{"norm": "rmsnorm", "norm_place": "pre", "positions": "rope", "parallel_block": false, "lr_head": 0.00489}
Each number is 128 + 32 x the weight over the matrix's rms, rounded and kept within 0 to 255. Layers, rows and columns count from 0. Numbers have three digits each.

# layer 2 MLP up, 896x256, rms 0.0516, rows 4-58, columns 0-127
163121126158147142144143153144189147133066144114171124163096184095119144092143088094159123206148114157143152101092142145104129139131042098099139085138103148186088153099118141134199148186073090117144172131081103109159111129171092138114149152126172104119104143112085106103090118145126129144152099119080125194141158166065107168164107149159152115115095093115141123131131164117160092109156
188125095134102157084083099176146112161079103131135119084143158147089079127162180161187130119152149130114137099166176089163116209067201152176157135152101132159181119122105134149126091111175196092071103139104137087094146150155173125114106158096194135145168150149139093124151120117101082135147150137110139124116201099115122119101052139118102098108143149149124136180102151082093140126127
162156165124127188140169172174165136144113132097146108181163112164151147171078103143180159149185101145148124122180110154102173150203152166154124144093057127151117108116119080212110107218140139115121094114152136169079099119109123141103151178114070150097115164147154153106160145162133095125142136126121171111131108089122134121157109118148174126112114113120093119132128151153111147113092
173161142106131112156138100134114114143048145120136211154119115127175073163167123171125100147144158147136104091133150127130062132130191074128151056145144104092122168087138087125119117113157090117132115114160129045091109147101094136117152128134090107099147124164118097117118199115104189150127194141121133086121113103086145052104018233166085127123041166120103107168181151160119144103148
170125113228112130094134106171111115128150137106194179129094120195131095126121164152182149164126106117112171124104145111128187167151192104186128120177119153140143099080147113105111104099056117120136118148085103106155038097127098141169115151092129098088125170173106106170109086157059135135121189112114179123174154134142139132152150095132118164079142195096163099160132149135073138079196
095134133155118109101090037201122107121153093124152140142143186098175135088147106159181129190163119189119184136131171082146133109150123128151127165097128147149151095124134168157105108135130092109069153136153120107115111143153081163142125115191138086161121138136125125110098108084125137135076152115164140130154156128070178182110018119126141186129178124143102134153134119149148142107164
149096110095142151103132124110201141101125097149105163133127118124175139175133109060131138186154147125162134112207112103090109134138084114177141145151122110117132132037138140189102150153100129090182127088099082143051130129104068086081105105151107099114154110180127176077212117124003124138126132148115156127136131139092128119152056114176126155119122114091071084141152107152151075142104
092158128114112153090185074137133130101140161118092078136196145105205141106137189151174141159125156129093102086187148110148104106180125101099125083163082072123142048094113158138218193126162113210147160171116126100110127081161139079097149125125120127139137123138147160074173153142125104154093134158101130130126143065102113086134088184128073080157149163135112155090143159109089168168105
154126170142110164137110111164238103129110085116140150153114153149110083131163118144123134117207175122199155095136127100170123127181141101125142153155169114145136081102132123089112115145097104089138116131074138130120063112125126165130156112128152130113152150108144146096138109144105153106172160200132131133067149103099163147153143145053149080145120103113108138136137147080163153113132
186170113125093151112119129151199071099159141133153172136151130163073107125144145179167127114142088185171184124161122132141155158138093124113130151148133186172151130070108169147122143115136108147115094109061080090137130121131184152147139148125113122096122089182094113150200158136103133148170148156142209099104155127103110137115099152181109119164085100117129123155214113183143109120121
168126104132065114123131122148122146109124118102204110192141139153160178117188178111193145159169140121104162178122178123131148141170067126108150137096085100129130111139148141148169165116200161116183144145119141099067203159161171099118082190084151116130159129131116141127016105066143050173125141123119149157090100065156113111068099109131153146162101196137111165157072137134186046116098
155100159131071143119201090114128148088133100189145106135140105224112107056152160139185146144142102153141163171085149104133135106111074131159175133143049170117180162112127135135152115134087138129137124155110098099105146090156119102076154083085092114131132155136146144146128122138109151151117162153125187122118133109120079194097134114123123136110091149118130089186106163116110118134192
150101094108079119150157156128118129124131135081134082164094165177108101141149183086166103129191119184182212139184157044112158135091106124129091119123128105167119164106160157117095098135109174088140105114092114100118118148190104138084101084180080100054107142092166074154139149133083104107133118138132193137074142138107140083108081107095130152147130154127071092170179124130121172136151
148124092115091150194147120130113066128077158177154063183108155146149115125096163120177085098116132168122146137094168095057157192054168084035111098149109115134174150133104133118089106112204117150138107127107128143115128139149163164052106125059145102103128124082167094094087149132139139184119146152169217164086160110109128166160124114123127119175139125130122134160121136118161115121131
175164106137160113145086147055123057127160126190150198124111089113125173128088175118109108133141105137101117132179160150126128095150102113158136105041040155149159112122132167150128058159098162174165176169151107098133160167100129162119096152131101085094128139212073104103110134122075118115079192111114110122092122161104154142107162078123123187138138095091140113137166115152105127122105
089077114130092139161162150180116137095114169073100126164053145133144165102113150062122064126132088125156157133144128099152119189088163119099115117132150120144093098124096159140102163124187108080098102159091136169157146127106138140132089102146162084089088165153071160111136167142141135106094121136143106115138183128093088149094184130130157125203133116092123122123123149138152102139110
155182127115146160114156150174079140101141126143145187124174158173135160079095083150131072147123084172077138072217083131140105113164071097143085101133088122113147067063152168122135124100151183157147120151134139164133098078153083198103036111175090125123125165180116098055162127186120135105083148126134078175121118108099174128150117178104149149131139175124124069122158128121127074109149
206083157111174131152117075151120160130125069136085154148118101189112105079144128129153113109149145142119144145116128130153139157133147040146155117122106141126143167101205115115138109152174150101154111160117093126102123153173093165090068156125096099174154195134159152091124117160122159145122138151122106151153125135084103088130122108190149207147112152145126147121143121096180168086098
112117099136125145121135090182167132134109140097135119170153170144158132111151105132158147171163147166120103160141136112087153195139126149119158079098097110140139093075111108141158142126165078156116118117128117121173155066124078152097137111097126169177094139077152105152097107204118096173134145145095127158123170070097177118142093091120119138083120103108027091136119102085150118130141
145133119172074085101132155197109147157146101131099156152075141145100126141124187083190135180132139137179138129100112090131085117103136105098113156169117170170134098130064127156087038158074115170166099148143113088144080149138171090133089189073153161109126151180124121133058091146125154199167101146118125155158139118067178091161113140096125174151056115060122181184150138103099132145158
153115127158134068131151103180102103125133134086099170121078151117144158126132102091146124143123134145117175079148117101182112111069140144133127111104085140088084125132153156171147120108101116166119087183130138112132096117187129160167070162151124122076107145138153081115100136151105146146146154169136110180170142102085125156111115103116140129115078179130133173135156155154164118097166
141143138137054064136178142125101131096159144127088127143117124138066180124127107143086057188157170114122122150108144110164131132129167112137188117114127185107166195092168148153149088131131098148127114119163067192120167139187113142108148136150136068146102162168127187131126191116082161122135106146046087133117095078143127166134111133084110175151130115093149142131078132135135089104114
122139130134104093142137169085130094107112094157131212126154109130107152153165115108142054180139120124123164096157125111128135146136127151060120138148128157118110119122112153147163097150154070088061159194151144140110053155125114175174114088170088123141091102158067104142146153092081110135100118134060112080124084165130156165124154107096130120108162136120120108158157138187165078176126
094140152163130128143106169169175158119110166082148143139096156060153142118169115150133130164134125110165105147158167092157149141100195128102152099132131172141109120089083111141155141104168093094059155142113166136139093205111134130129144083082143133163169143121120112090167111174147101165128185117168162143185167124132182103138130144142115112130111132118124151126148098115132214101107
211087136140023171110154141133159136067138117067117147183119134219144226116158214096161145141157096129106155148160095067178133131107174127076184173071117121128098125119153096157121117121096141143183098105089061121142128154130111100103095158125148142111107154125135145098162242116116132132138128147161093131167123113098177139076132143143131195131144115092141142142109108150122132103132
145137139146094113165164185120146110105154113086131192138123122116138151137141120104143104162139107135111162151062117133104071123110139132112117110127135146140119183136164102144160150163166159159146087155130128128119145112136072178112106135104104081124158145138166070060144154113127117121119108134090077146054107121132121147129093091090183105081111145089131107188126098122120118111072
152168139153094178109106085119134136115161128106134105120173093180083146189130124110178047117170100157177147141152126128126174144151148126118111138097139119160160086098170129154086119110078142097169079119175112033139070089131110146159132164110111117087124207145126098124100137166122123140136101132164110126160146102153091102121141193087083208114111152083101135122115135193163122126094
130114100089125155108140111120111136110101097109157133118153153171115158113145145143131125159181124173100136154128160117107208114164110125103162138102085179162143157106154153185103155129081139194135146124135134106150127075151130100145140135088155091152084136177095132129118174126103117175109161202138130123112149097097176093097111153144078114072124165097112114137215102117100058123153
210173149120160107127110113120121127185133159087111157134156125100115191133094124094096062093161122156149171112125156126135163124126137157210125091142081113144160152128118137104159025186089120135151133193147089122093071203106098131067030153156180117066168124125134138077171143152091144143171126124148136152146111042087093111085168144095129142186079158147114140143103151152161115140127
100136135175080140094087188124157116091097129114097122174088158101113144124149167120185174130132143132124139114142174157146117143129121126105120056108122178143162116112133085158185131154095164227146169165138043117074152131139119135072097160119100112133140092197152091089121201180109119140092135168152187197141125144151100126143177103104108150128131090126116174152100131107078126143123
124145106160031122097201173106122125050116111143106061199125142223136112130134149101111117188166117140143103192114159097166156144085105188167143091155142167105108143073111122106094154123117108122102143093152102071114103157128089148122123080093101111118036208120141137158161161127131138166165179175107120089155150121104154114105155163078113178170101118120074158130108138118128148154132
170137163194107177115141139167093151128136163074110100130110104136187127173115153148113148158147152139116116201169194152119116175103134132107110129122067202140149119082093172137109052141078166102095091161043095089152098091164062142087110186108157136087139100134165148151168093166111110171167202170076129138161152077142128167137103141090155161058074086092109126156153149179066083107139
157146094145118111119115047142098117098108137163148116146131081197128144114183127098166141144133137138167087125123156102082156163048099127094175097098144149162123136123085098135125148164128083155148192117073103117125133151150124141162146139087136134120107116156117096172092147182117165154112195125132131119138158120079132114150095151139121162172141238127085110156166141138076131129092
080132117138091114128130191130147113108123127129168187115134128187192119069107135156203154162146098141230205172088156163120171168174113138089144087106080172140184096141085131130108140139090143153112081107165134131143148136128058140103111135087119099120133131113131036126151100123124114124101156133150107121143126100130154176153049174134138165109146168074120101135205107112170117137136
126080147169061238171103137168163124134134139107137131150082111062140112175143124155197081115169079151125109121104114103170160182137140111091131107129147113093130085128143110086101135073173118104144082160179127085153131131170181187090119125113165110141149140139135087096177146107127101138112142165139095098121187122086069160133121166109083106075113116134122124165139149126140141161104
164122139082122105151126124144154103077112113119093180115157169088130174130130163159117114140151166121167105164140169121160099119165187140096105166158138141105125130142159129122181114094115124088170134186079133140133140090091089096139081130189078159091114130110132104114076177102117105149146146134108156169143088130120153140212110129090166088088094158129098073138096182183106092137177
095199163144118167110172155125148118124092145197135058149144165138149148109136159097145065150098154127106193138170156088155103129090074151146105057074144142202130039072090108121117149173123151116112145076146136078113169168188113096098110068161164113103082091124121160101156143143152147128190168133109126156107101112114143158215152137098180153153142121135029163120172140184154101157145
107139148103131105146156110109100111148074140107116110147100144189123127130135140127128148154141135120107205120152190139157082084158095160138148096065054209090126105160095142184159118174135127094096108112157068129122134153155148139096109144172110113105113121069171107178087141116052086186140156169118159142169096130103101162139110119206087149156101112112102155157120111136177102165217
140114166141130117142160117115153110135139151119187151152116190150082155108155219141151130154148160114117112110157100136150112158152120086087145112120129142114189123140132148126219149204168134124108108122130080099120124126127074125093097152101159117153141183188104103162144150155127136200126150146154129123099129134118146089120138150073122139074146172100149106155161110085109167104128
127143091147102073115125172153192072080163032120147147147103096173143164175118109138216141149142090180155150149107128090115145133077113138107124120180098104185140090161155072091118123144163122160147095177124133138132100166119098099151122130147107127123085115099134063096144155179108140156106103129101192116206164104153116141133148100144207156112145114087089156107095091145147111125127
161142104118084159152108176158131168073082172113089093142172184097087086105141140179110141160202148127131085103120114103137092127108145139169176176132071103165098073109117109109181127139116057110119150139116094156090117150185126129173163117081168080141152187149164122121153140116145168162128151176130092116141143116121105173112149115169089093135153138118140138073186200126188130166158
139160151184103123191098142143115102049144122145100138130110123164144111121126186041143095136170131137125127117174151125122072111161107084174154086167067117140086082106197138116177152195093120173132148159184080172122128046140120083142153105143159126119097149167107126121149115170124120157129099120169083105128102139111196142090180137111190195118094112116073128152112158141159112138098
110078113183135162114121115186115139121154164138193122152204182144108119132120113147179107111230130137109140166191127177133137144143139139089103098073126119178165121132079171179172101097172107163132082165125157094125096106152091057112112077052107142116224122124104185133092139107128199136122200170161151136115187137104112119105144160122088148061164133121077171203115194113175137050135
107096078141090119155175133143114095144123157110180127153146102105123096078152219086167121120150108137122119134171109139141208110137147107099138124154163131106131146127109126141123128115108168101187122124099116131159175103192076120151057115187130144132087139103159100156099100109092116164144118209152114119133171110158112082072167188113110105075127158093139133121120098134108143159149
138126118082067089170133132171100097108134087167117065170141176091143134133167133073124118117121115111159122121151124112127131179183060151209160161152135107146118114166092103110072155133066157137104197208103136126105120104159026154151156129155086138121117161179161149138152144110104125151095084121143111166157158125132122151148066123167162156179116114080128119125127129129150144113076
116151157159146071136148155091125093100210099122158134145144097143135129184104155143128130119120121176137096142093134134150082123122091139135133109170138092120144151092161147133156104162184129173197138145101046148128128117097079133078136133091109110062163153180124104094144155103119121129109175131130113094106119074085133125108111166150091147124106131103087101113135161149119148127103
145150151087114160140171100133183071124094081130106158149135150091100141125147131121119096195131112145113177133143206094140140158092154109140125100173130149139109076138085125160115163138153117148131090130151120104131079167195082121146118194114165172119124074170129080167182112124024132125165163139128099183153149088079143165144142149102194138065112092033127113155153121158094098079183
081174121141124133111115146173109159129104121103067169146092151157080174170142126150138069093115187129125124117130170147147185108156126157108133112149084160104083144094102117209169079111116094117062166192174079160108049128106121186183077081136088089102146106186074127098110124158081117183052114076054129148157102153084137150138154115104145136094104180130091126150175140165175103076133
175116131182088177134119111110149136123145117154115072192108100103099136165154149145140061108116107167126164162123208099133103119152135154188154125089124143141181153092135128191093103158101129209182121107068088108128162148158096135125125164112079131123162176105105072192114215183124190167153135157170110149092138073133081128148097120129227177169072093084085187179121138111161175125150
124153114163111099070116091119078128092157117133121119176161105106163128096169146145113089199162097160165186151171117115153134133065154115135110079126093099117188161156134080138101113168097104152101150101112117146120190166159094181181084049108121106120119106139117057127162103151104091084140115133176091142153160148158118103121112153166148122155126084165105146142093131107114171117199
122134189184078100126078139140090098072052148130108126161119135196120112109175161094157153113112078108117123109123170091119095146117138118120099077160154113083124131102140154141157174146140172137125157140091097127143119107111100150085139153090114130115171201142142097120112147170080060138137097144067110159113167112086167104121126093089147143083082183111029080107160134126088137135120
126151149124106136143089118153149129091152127172164168139220150133123179101100149090169148151134134146137081180165203076162113142116112082126132066101095087105086104106155153168156127227177148147152094136113098082126096100160142106130109130122087122136124162159135093105123077132096108113177146166171163128086146097075144167121168092201140132129103159076094124135121188153098079096128
140160125102152075076120087104136056127097144148122134141166081133087177165129168140165106117160139176130154194132164144109125151148133119187175133132148139105150133134109180174147113197091169158155050113149097155103067142149123109154116164172095080089103118143104162079120179177102136150105183134138087130104099160104166183163102203135114121128134101130117092141144168147058089157107
078169143142107128105153088088127117172108153155137175176132137143134165174103126079063130113157112135125171121164125143120088131159160158164152113077142160155069141104076184191171060159147129121084100146156091127094089164130090116073107124116156126105073113134126142062130110080076108207190187139164128120137151106142132138143103132158090138062127100082094130111147128107155150111173
145106134093049113149101079139145148083147091126139123142125097093136133162111114081167059167153158134194151109104186110124182101145128128145120114146134180166121127176131092133099156109148114112159134146099098095095101140150082125097126060050122134181129117174098126097128114111118137244167139145065181149161176132008158189099081084160094145114181196123130114131164123132128078128128
# layer 2 MLP down (transposed), 896x256, rms 0.0537, rows 4-57, columns 0-127
135097143144140110168121147146174119123091192110159142108144125107079160091117072146114188109168091069124125136068084126177083060096135111116065094146105150100104086135115094130126135134070077114122138128143154164121111176074095148092128128154143125116111104094111156099095150156090140091121033095098112143167124161156104162150106136187136113099115117143104136124175162129044115166127
066136134158152117087108174184174144119094128123174108118135161125059079115152169166167113178129098110119123088134137170107127166200132165094102164126208150186140127136081085114098101148106133091120128110074104156146105088141125096129133196128105144106165139165082113164140098082166096130123140119153116154131098063178161159136133105173175119156101156093132149113151066087199146171122
124103158120135174179142154136124127104070129075154144122099175126141073187119136107135129123102083119146115119109133127115144096120124150184084128122058111115111137138103097154159162105073120084107107062148064096140131113139142110106144168088184139034101075145179081126155164118041107114134038136175107126111123160202137212176147136150088146103132148079132130137119093121100072119151
104087187097141106143139130113175113073184148125116126151160097170138080142124101149120110085068103152111168172077117105126122039128185095155151122160121161125125153162165151103166113065148128095151155132097118116150138185105097084124129140161145136097111131165126174116094125072147102086087086177084108124163086107092142160107127170141131113066134082162140172073092069106151150220121
129135110166103146194102129152070134203153159104221113105130088147071106111120133141160182084161109074158052135065113136123147163140175118122172073075168112118098190069120148063091108091182176120115084050168075083089156112152152106092091142152147123161139108119079176153189081131153082124112137079136085121119085188113105080141154105146062145169061116131160126131190157134139125110115
088100054109130119095097107160143127104071116085098156201131127145164162121123066101108114108140145081136099156090143070132088038074082101113133122088128143077163118124155182070138191134159064079101135127121114111164110109119082130092139092120115121171139142170120127175123088137159091072121076114118124104093157168126136130101151082146174126133103137098142155121135104145092047120141
163169143161144130131153058134147134105130095119103105112120106079167144139115117128100094094129161105115142056107177087161120098211098107076043161106125106135188144133118103121193143112110110137059223133103118173124116086076125172172125072108096141139182128149188102149066116069178157052120178112166176188132176131096146159193152149113083162108162139189100141132148188211118118080171
125106105157214107134160134120107151137190179128120111155154049185118100098100079144103179134142170074091108109127065118150135109124074107178187131152116166131151164161129097059160122143120150137161113141051176171093158113161097129141194094168125081161103187072111098179136145141153125069132070142190159170153081133125091118130101127139141103164119120100180165118111162083133118129145
122094063188133101107101151089139169154190140138106167100116152156142099176087079048089143177102170123122115121107126129125089113093169152118119134106124161141136140124155071081091097151055183099166098105122092146159131088107122102144114103106158138160120135169164132139082106122124145167106161176109160112131121137180142123135145120149160169097070110124100165126165100155162133096119
153153143123097162071168152149195146114122195121118117108063175121185146091157099134195131101170148122150154149150147076131134172091114195159102119132180146149144107180118133089183125142161099127127126127137143123084128147094159152153127110123166140149086122125142127153059154126110103150131105048119090081164153126136148174194103122208167087130171134130136140102101165130187096098110
082126122174158093118115123086132115120113174154153171082140156115116133083087140147108116157101093120125159101129151138106135120213107080102098110147143165072122109154146061130145108088139141151150186100114132101154164197097148108116153139127127130116105174073095119088099070131152120145127077101150119115094118099152170148135182125143113150112123199160073183154175119123158087161111
081142124096083105067154148119119137125150145133170137111156152143137083161226150033139111128099140091136105115130151132120130155086115195072152170168109132134133119134118103074183065123077120141131135143133101139115121101162091126151139088131082117148100067087107167177096124150085141134119102103097151126095161122138133088159106192103139102049060152084140147099162085132119124146066
089134114133177144108132123116081141098123138197120049111152128124142155071132076151104167163136122076109112157182127118100147060171095073131131186086098124179068171088128179092123127107152156118106153098122153114096080113137190128072129147150143097125155127151085123199077087155114152103089185099091132147147158126080141148137101096146110100152113102179100161065141154137125099175110
145132156153143129149112150122128125134144135171163104093118166080126136153089116220125146072101099123101155116149159170082128089126094081135109185161113118136171107189110118186127069139145109129122121139148164085167137141101086076180124140115131116159121119138152109116153187118156135072117172093156142128154091104113189156182101121147130134101120078121106112158126085089105109117088
128119131178145134080085090108115169166170098096153078147118138109126109128105090137126134125073097168182144125132128151168126090155081115091118129158166105123094119134145116125118181093172098109167112169106159100161127137094133070155126168153187148096136119094091099144167150089173190071173087110141109170197103137162158097123159125114102123134184151168130173142121142139115142082106
151143139119150150164114124083160146201110140116104152054128115115153131128173170163123131125127127052135166141142154104117112131080078143113084149135146112159136115148093136136136096142124127128130119096104154103106165089085142143134145118115081087106166135142157145120109133165182163128113154001131173102125090180100136095139115118165149098137127087124127111129140204168100091117145
109135039131097120163103117128183091145080094083177114137102109109145116124170135092093170123097135117199063094058186131147137095130156198137109152152173130141133174061089164119121123151130064098085182146147140091115091142124102173141170086107138145158126124128102143082136174108089126137126115126102093096119177136139071173143072100108157134069147150123148198162182124173141086162131
098075093155151146157078157174134077154069118070101140103101113172121123088155121164083128154111186134144131109123153165107121068116111119131135081131100115065108141177147083211115142105124122109150163066100157093132078130143091164150095121098166130139129115190110117136151103127095171134122119065082151084180133094077154133115177121112138153143151145126102140127145123146109123102111
121144147212112047173144063146145101122140090198126110127115147141117127141164070119080118219114131100129118074133171099132155143159146116099153067129116138122150182120068101164114132130158140134145133122126066138097064118109124124120112150128144121088106073157142116126074153139121126126118123059191115084071160173147167133129117142124155061199123118147138132156127149094076091098139
107127198185147121135132169085167073167219042126152095095118157103155121106095107061127107169159126104189082121102121162189109140151133155083090105119172091135149114110136098181146158143046127170183075160088175163111101129149102081134071123165128084049142156115092058118150110150158123139131111143129155147108125100119175123140159162134211099209145078162117118073107116077098161131149
171130175110072086104179088084131092138123170131174189138141116132186121166113104142153157149084061117108166105147142069121076058113119133137114158138080138119116138100128078065106189101109118143120102119094168101160144165113153144089182123095135094093127134112054116155111184150087107150040145097109156117135155133175118130138135188112093095095192124169109068132152171130084208119184
097144111137246138107142102163126188105167129135101138119172111160127164162171121094126118118084123047126091156129103174118158134097180151160104180116145164109141063116116100116103179092096123106133108163079203093141065154158125110123117136114179117077072101093097179180130144153097125069055113071143125166120113165098113159133096163131089118128111115141182146152214111181136158171100
090123157064186077141139167139117126202109113199117082176189096124067169076088105070175145184149111123142126091110143089170097139124143108103143145108096096128131088127094099102076177082147180089096136137117137084141118169102137141127153197116148100147152175120172123170122086187149165192147135126120076093143144132159188095153119135147183133152146149151103119101127174178197141185123
135116166115112150151134125143066071118109130145094142117118135122120123136154108130097069112080158104106166131117124095148107120132151143126139163119088147166087173170124163134137132105142185161109126143140119104155202124119119068166092137117131103100143119156105120116141173124095137101107107082147125118069121137143155117132151150136113121135158164109134124233085163117110144121123
111081107159118137095109132097127148105160214193124107097150132076130122102145140089174108095181119131103061172085093174128137058099182120146187112119057037124128177101127140083155103131154201110179045081135149152094078095151058151087160143098152138104075114175106123151127196127104115111164109132166123089092147148115187170122185118171201122090099104103146149126159115125124139116089
133142133123105104156127142132105162104166172140175131148169165154160157160102123148156148171096103159098147110115105106090067082097107125100141132092108135159128157161223127156124131127103149153121138116112136143129112191169119121139137179167160082206179096110104128134125156139185106119098080142107062168169175135126126125141118080141127069128148124141142131139214146099151180116156
079110044136158099113150197141153061121211123120055163127114184152138110111177067136179171098149137132157102137092109117106171155118138200053117102128176091150127154115110139108175100112120110118147116124147139134118100143177136127158167132125093122157061148103078138185053148197096118112110155158073099092056134112131097148070158113134030117101153099114110185128147167175161180143099
139115119140136051133123115097130184120151144146168161113204101128117127151101105111147131131125141104069143126135134159159130131115125174171126131146109140103159194158186088125122133135122076151086105163139109106128138105130160129136121141125099106112130142077186119114111130092078105092116121146141085133015156152150143102134146152119159182162057117153131136131125101140136108180190
130093133141105140113105139101174173140120151083074133097123162125111073098108121140149137131144081159154100165113148114109140076149161104078150094128189134147174099164140180106181164158149146104146159139108124126098152132092078093092111021132121132132179125168091061098063170043149108090115126235160168156131152061179141181171180105102124094158152192104118114137141167155116167133097
124090128141142164131150090141114089168108113154127135133111155074163107166090185161110150148177116155121114162164081132108082102109125131182111195165071184148098154124112087115135184131150204124156096105145134166115184180122120086142091109134089137137140151140150074090177112108101119137112111115165133132188045136111111129138099156180128118076149078153182105111158116093125157102142
049150078126102197089075160058161115157105043144117122111111155140153129160105150119122091108099100081100079136129147096080116110115134174129146115091112158114143117099142076125121124099149105097111124183159161087093106086157149146110101142111148158116114151123109125126105111094104081124127121056099136107167113132128157140128127138117138153109140153192165192114131201097112155091122
158093133178051113157103151124133137151144093142119103132085107125137131098096082171139151138159188097169174109110067133111099125151123089081087128159126146177172102121179111140163101149139157104123147142104154158126112156152080118084086131109102133109121163136169159150103101133156186089102075158101128118099174171120117088080187128117119159149153149099186109115109142163167098133116
147150092193102109052108134092110106131101183124081138135131098071118072156145126079096119120116128161127103150155154155112111139163154193121114135118085133133163159154157070142181123081144091138130142149119109148095134108154158133115132146125156145209163168180130112124073112128122180112093210165086143145157149123160092097153063115115105190200133099144111105166126110168185173145164
109168089118109179127085155119139109085154144108086119107143180196091186118071135141165146180119079089087146146118110206131116098140140149157168136117118117160086107121155117125095139155148121118130087150133173161106140124107134132116137138076121109163097117127169128180145148182131094080122159160181149120150066120196144089167159169120127166151139168123150112149122151126082170153137
090151157119139118143055154137126098111156116161120105139111128142153120126170088164049185144089079097129144076094071155120146112145133115074163122089149122114123133098142126076131168125159057141139127178122172149111102134172133059158114130116111218107081152131150075157197193095158161102101193175117153081111128137151062122111102121104108096141063131099139065144100138099125145124149
108149165119126128117156126093137118110132106111192174089168132130160163134105069164184186134096133115129155171131101100148123126122137078170096140102117182138147133127137116070096112108096145148150106123124136122131111140126135107068128101085098143089153104135164114163138075143121130151128087137118059110165134157094137155108104114202148165103092114142122157166112107121184147137175
101073135153142142182145160092115116173068119140119077124126097179141098173117132092201086094067109068147117162073141139095094110142105132164161174140109115075090144154146134145059114187136133120130078122124137154137177174135053126147070156112108144084092135145167159122152177133157139128123127086124163157154127135064123093178128142127142098128086088134161158150174122151108105189107
107153153158126128084118127072174154118110116142140099097185108112117093140082126103165094077177169109089124062099110116208140096118092132075140156157164111187138126133136089094148154082142134135174149173133078138157163075177169147152145116113124155079131126125194114154121155145087167119139109160106232143127154103139106092096168143139151179070129137136060118083101166178140150105056
117111205112142099158162084108114111119075148171105147136121156118152183134127103132095140103102118098110130138125070187136083057139122070117141118134077159103119147159168115084136110107066160082132122061166109101112180192141123135085128149147101149123169122182136111072107163145106130098174113082167122109109131142166120127185119078159105139119115100091137165117180127130127120133123
236119118163158152163141143138097122175116079124077163102127064114134207136117112145119143087102155098080130076087130121133170074137113099179108152191112157119118172173143157110082130122153185147139134102093117109105111103089103077085111132113153157116102138162179105109171138070161096129122117082158128159102087113096144144169093163153117130053131122151143080097111130117152098117186
115157146154133156141122101114118129165065110122158110144067180121145105111132057098090100066196142192113164140081121158162116135127127095138111079159134120096098115160159128119100133092093138127187097108103164139144149003110149144158165148024098147128159161087135208181213137165078178167203110108159105076168077131118137117124114143167129132131108103136129168174123155097201068089076
143121135132106151108113106120175082159133125150149107082138116159122051113143099141153136136056065147129201142116154123126131118031068124188150085131138106101115163168114162101111131087154137147167065056123117073093130080108158057166096140126176109146154111105118188137101141096093117106208149077129120170069041163154095160120050142139162117121151095115094164175134048154130150116140
055157145139110142081087129136128143167128196109059081114163128157178173137137130052115139142088189108104115063114136113080074111207120170147152083159096168098048133153066123166123112145148094072078154167127133128133114141197126113095158129154109113115135156172151160169134133058077112086084118055143161104168128163156105103115073099049170153142119097119142105127152189113197132088143
161123151113156182161128118089138138127142091138126125080126183139185145184118108148125134097097132104095170136116073131137112102165117193120097121137121096136184091110117084139123164152157123096178161134039153127107100132061089129183154152108066160135125157136128166119088144145134145072149112067076202154148168136118111132105072120104126146121159106073138182110110152111151144117114
118144148169132118126106141078151175149112204144128139065130125205029167137166086133138112155104145097152185156112120198063184047140124129095093105131139076113171175169107109176142157096125140082173128133086179086137193112116138086145084139084140049157167094102171098138143125120125107135134190150128118135136091122130154161140131087119098133105132146135156153137146063083074084110166
090088087087105119158139146175112108112110155140110186111129117085128121126113119098125111142151146107123082055149185090112150167137159121127095107122186150095126088147115115173140119107140107161095149149057140146172128123109096123101098078124120088120101131098142198135138125108104135116119104113121076169123168147129191106151137174149104158123095119105099145107094133189159144155093
119097121087121122114193168065077103122137148105124149105199096146115142152137104147105134110128124104159114148090160115112156141117152134051143115090144153130053131092151060098088086096146145137145156154086106133150160110138129140094068108128208115155088193132115166134125162161124165047162117134118120149157106141135111157138166110103186180080147145152136145119137172077076078145133
110099075091088140099177179088163104175196118130126092088117132150107084045118110144079133110177091149100142120147058109129102138073146090130121114128145172153124074148106087104062145182159116140192059159072153132146157117113113112094109119113137069116187155094144094178106130176122135114157088171153167126136083129159122101099101191117140145134150083114171131100098142143131157127103
118119120131141165125113117117075062100129083137137106109135120054084109091056199091090136167129134167062158094155121086155146061139128100194136117043139143132051131161177133118110135101119182158137156116160079112103097063123128117146125102153074164100110147159112160067114119104155165168109159176097134147204143123135075102160158050154103122080156125123151164122019110142165171121153
135145189124071158164109103059171107159124057089065095099168111116141153164118092117081176155130146114117166212164093115134040140106164139119106186134142164108191091083138068164121089095096190156117097147156122097114117177145138152147097153142122108128181078105086081169068090125138121147115119195118157129106074146109120166161134135114131105137182109116098105066128104167114176095131
101119111096161144155132099104119106104109081183126112082105112109106131117197164129091113092069172108134093133159121126069130135119089122118138127182183129131123170095144101134108142148171132102116116054187100193144154141185153145128119142108111094151137095109111133146127165166194135115124116021101072095131090138131109122121159114110104176109122089159114136150149102088040169163114
114111210045128162128105160110146109143171126159133177136194071171101119173075082109120141111082129146059092101120092131141112084205092126157073205123083164144148075142094073121135139091144125056065157132133062096095056173113150147112133143211053152158131114097142169159144162151160115143104107110129096102159169087123122080122084076151102136124153120185108138115120165148086156100127
120180071142136133137120150094168099170078138190112139182247100095131140132091165102101152121142160093058121092128183086096188096071156153108143126048170054117089077104121105079117131139164070109134141120103073126122106158123158177161145106138080105056082072112182102158087112078131160132146150105122090124198126190196161182149099066154119155140117120109125116110127111134170084090207
157136134133094128138071115160150122140108145128098152125162158076104152148144149146158109134124098080091133052118141091113088036160185144119116131118159210153164082170140104146142123148144182125153172148105126102117136142146088094105116121137123111157122154186167131150116125096174152113101191122133094120146056122135142142162172122148116149126139070085100153097095215159181164149116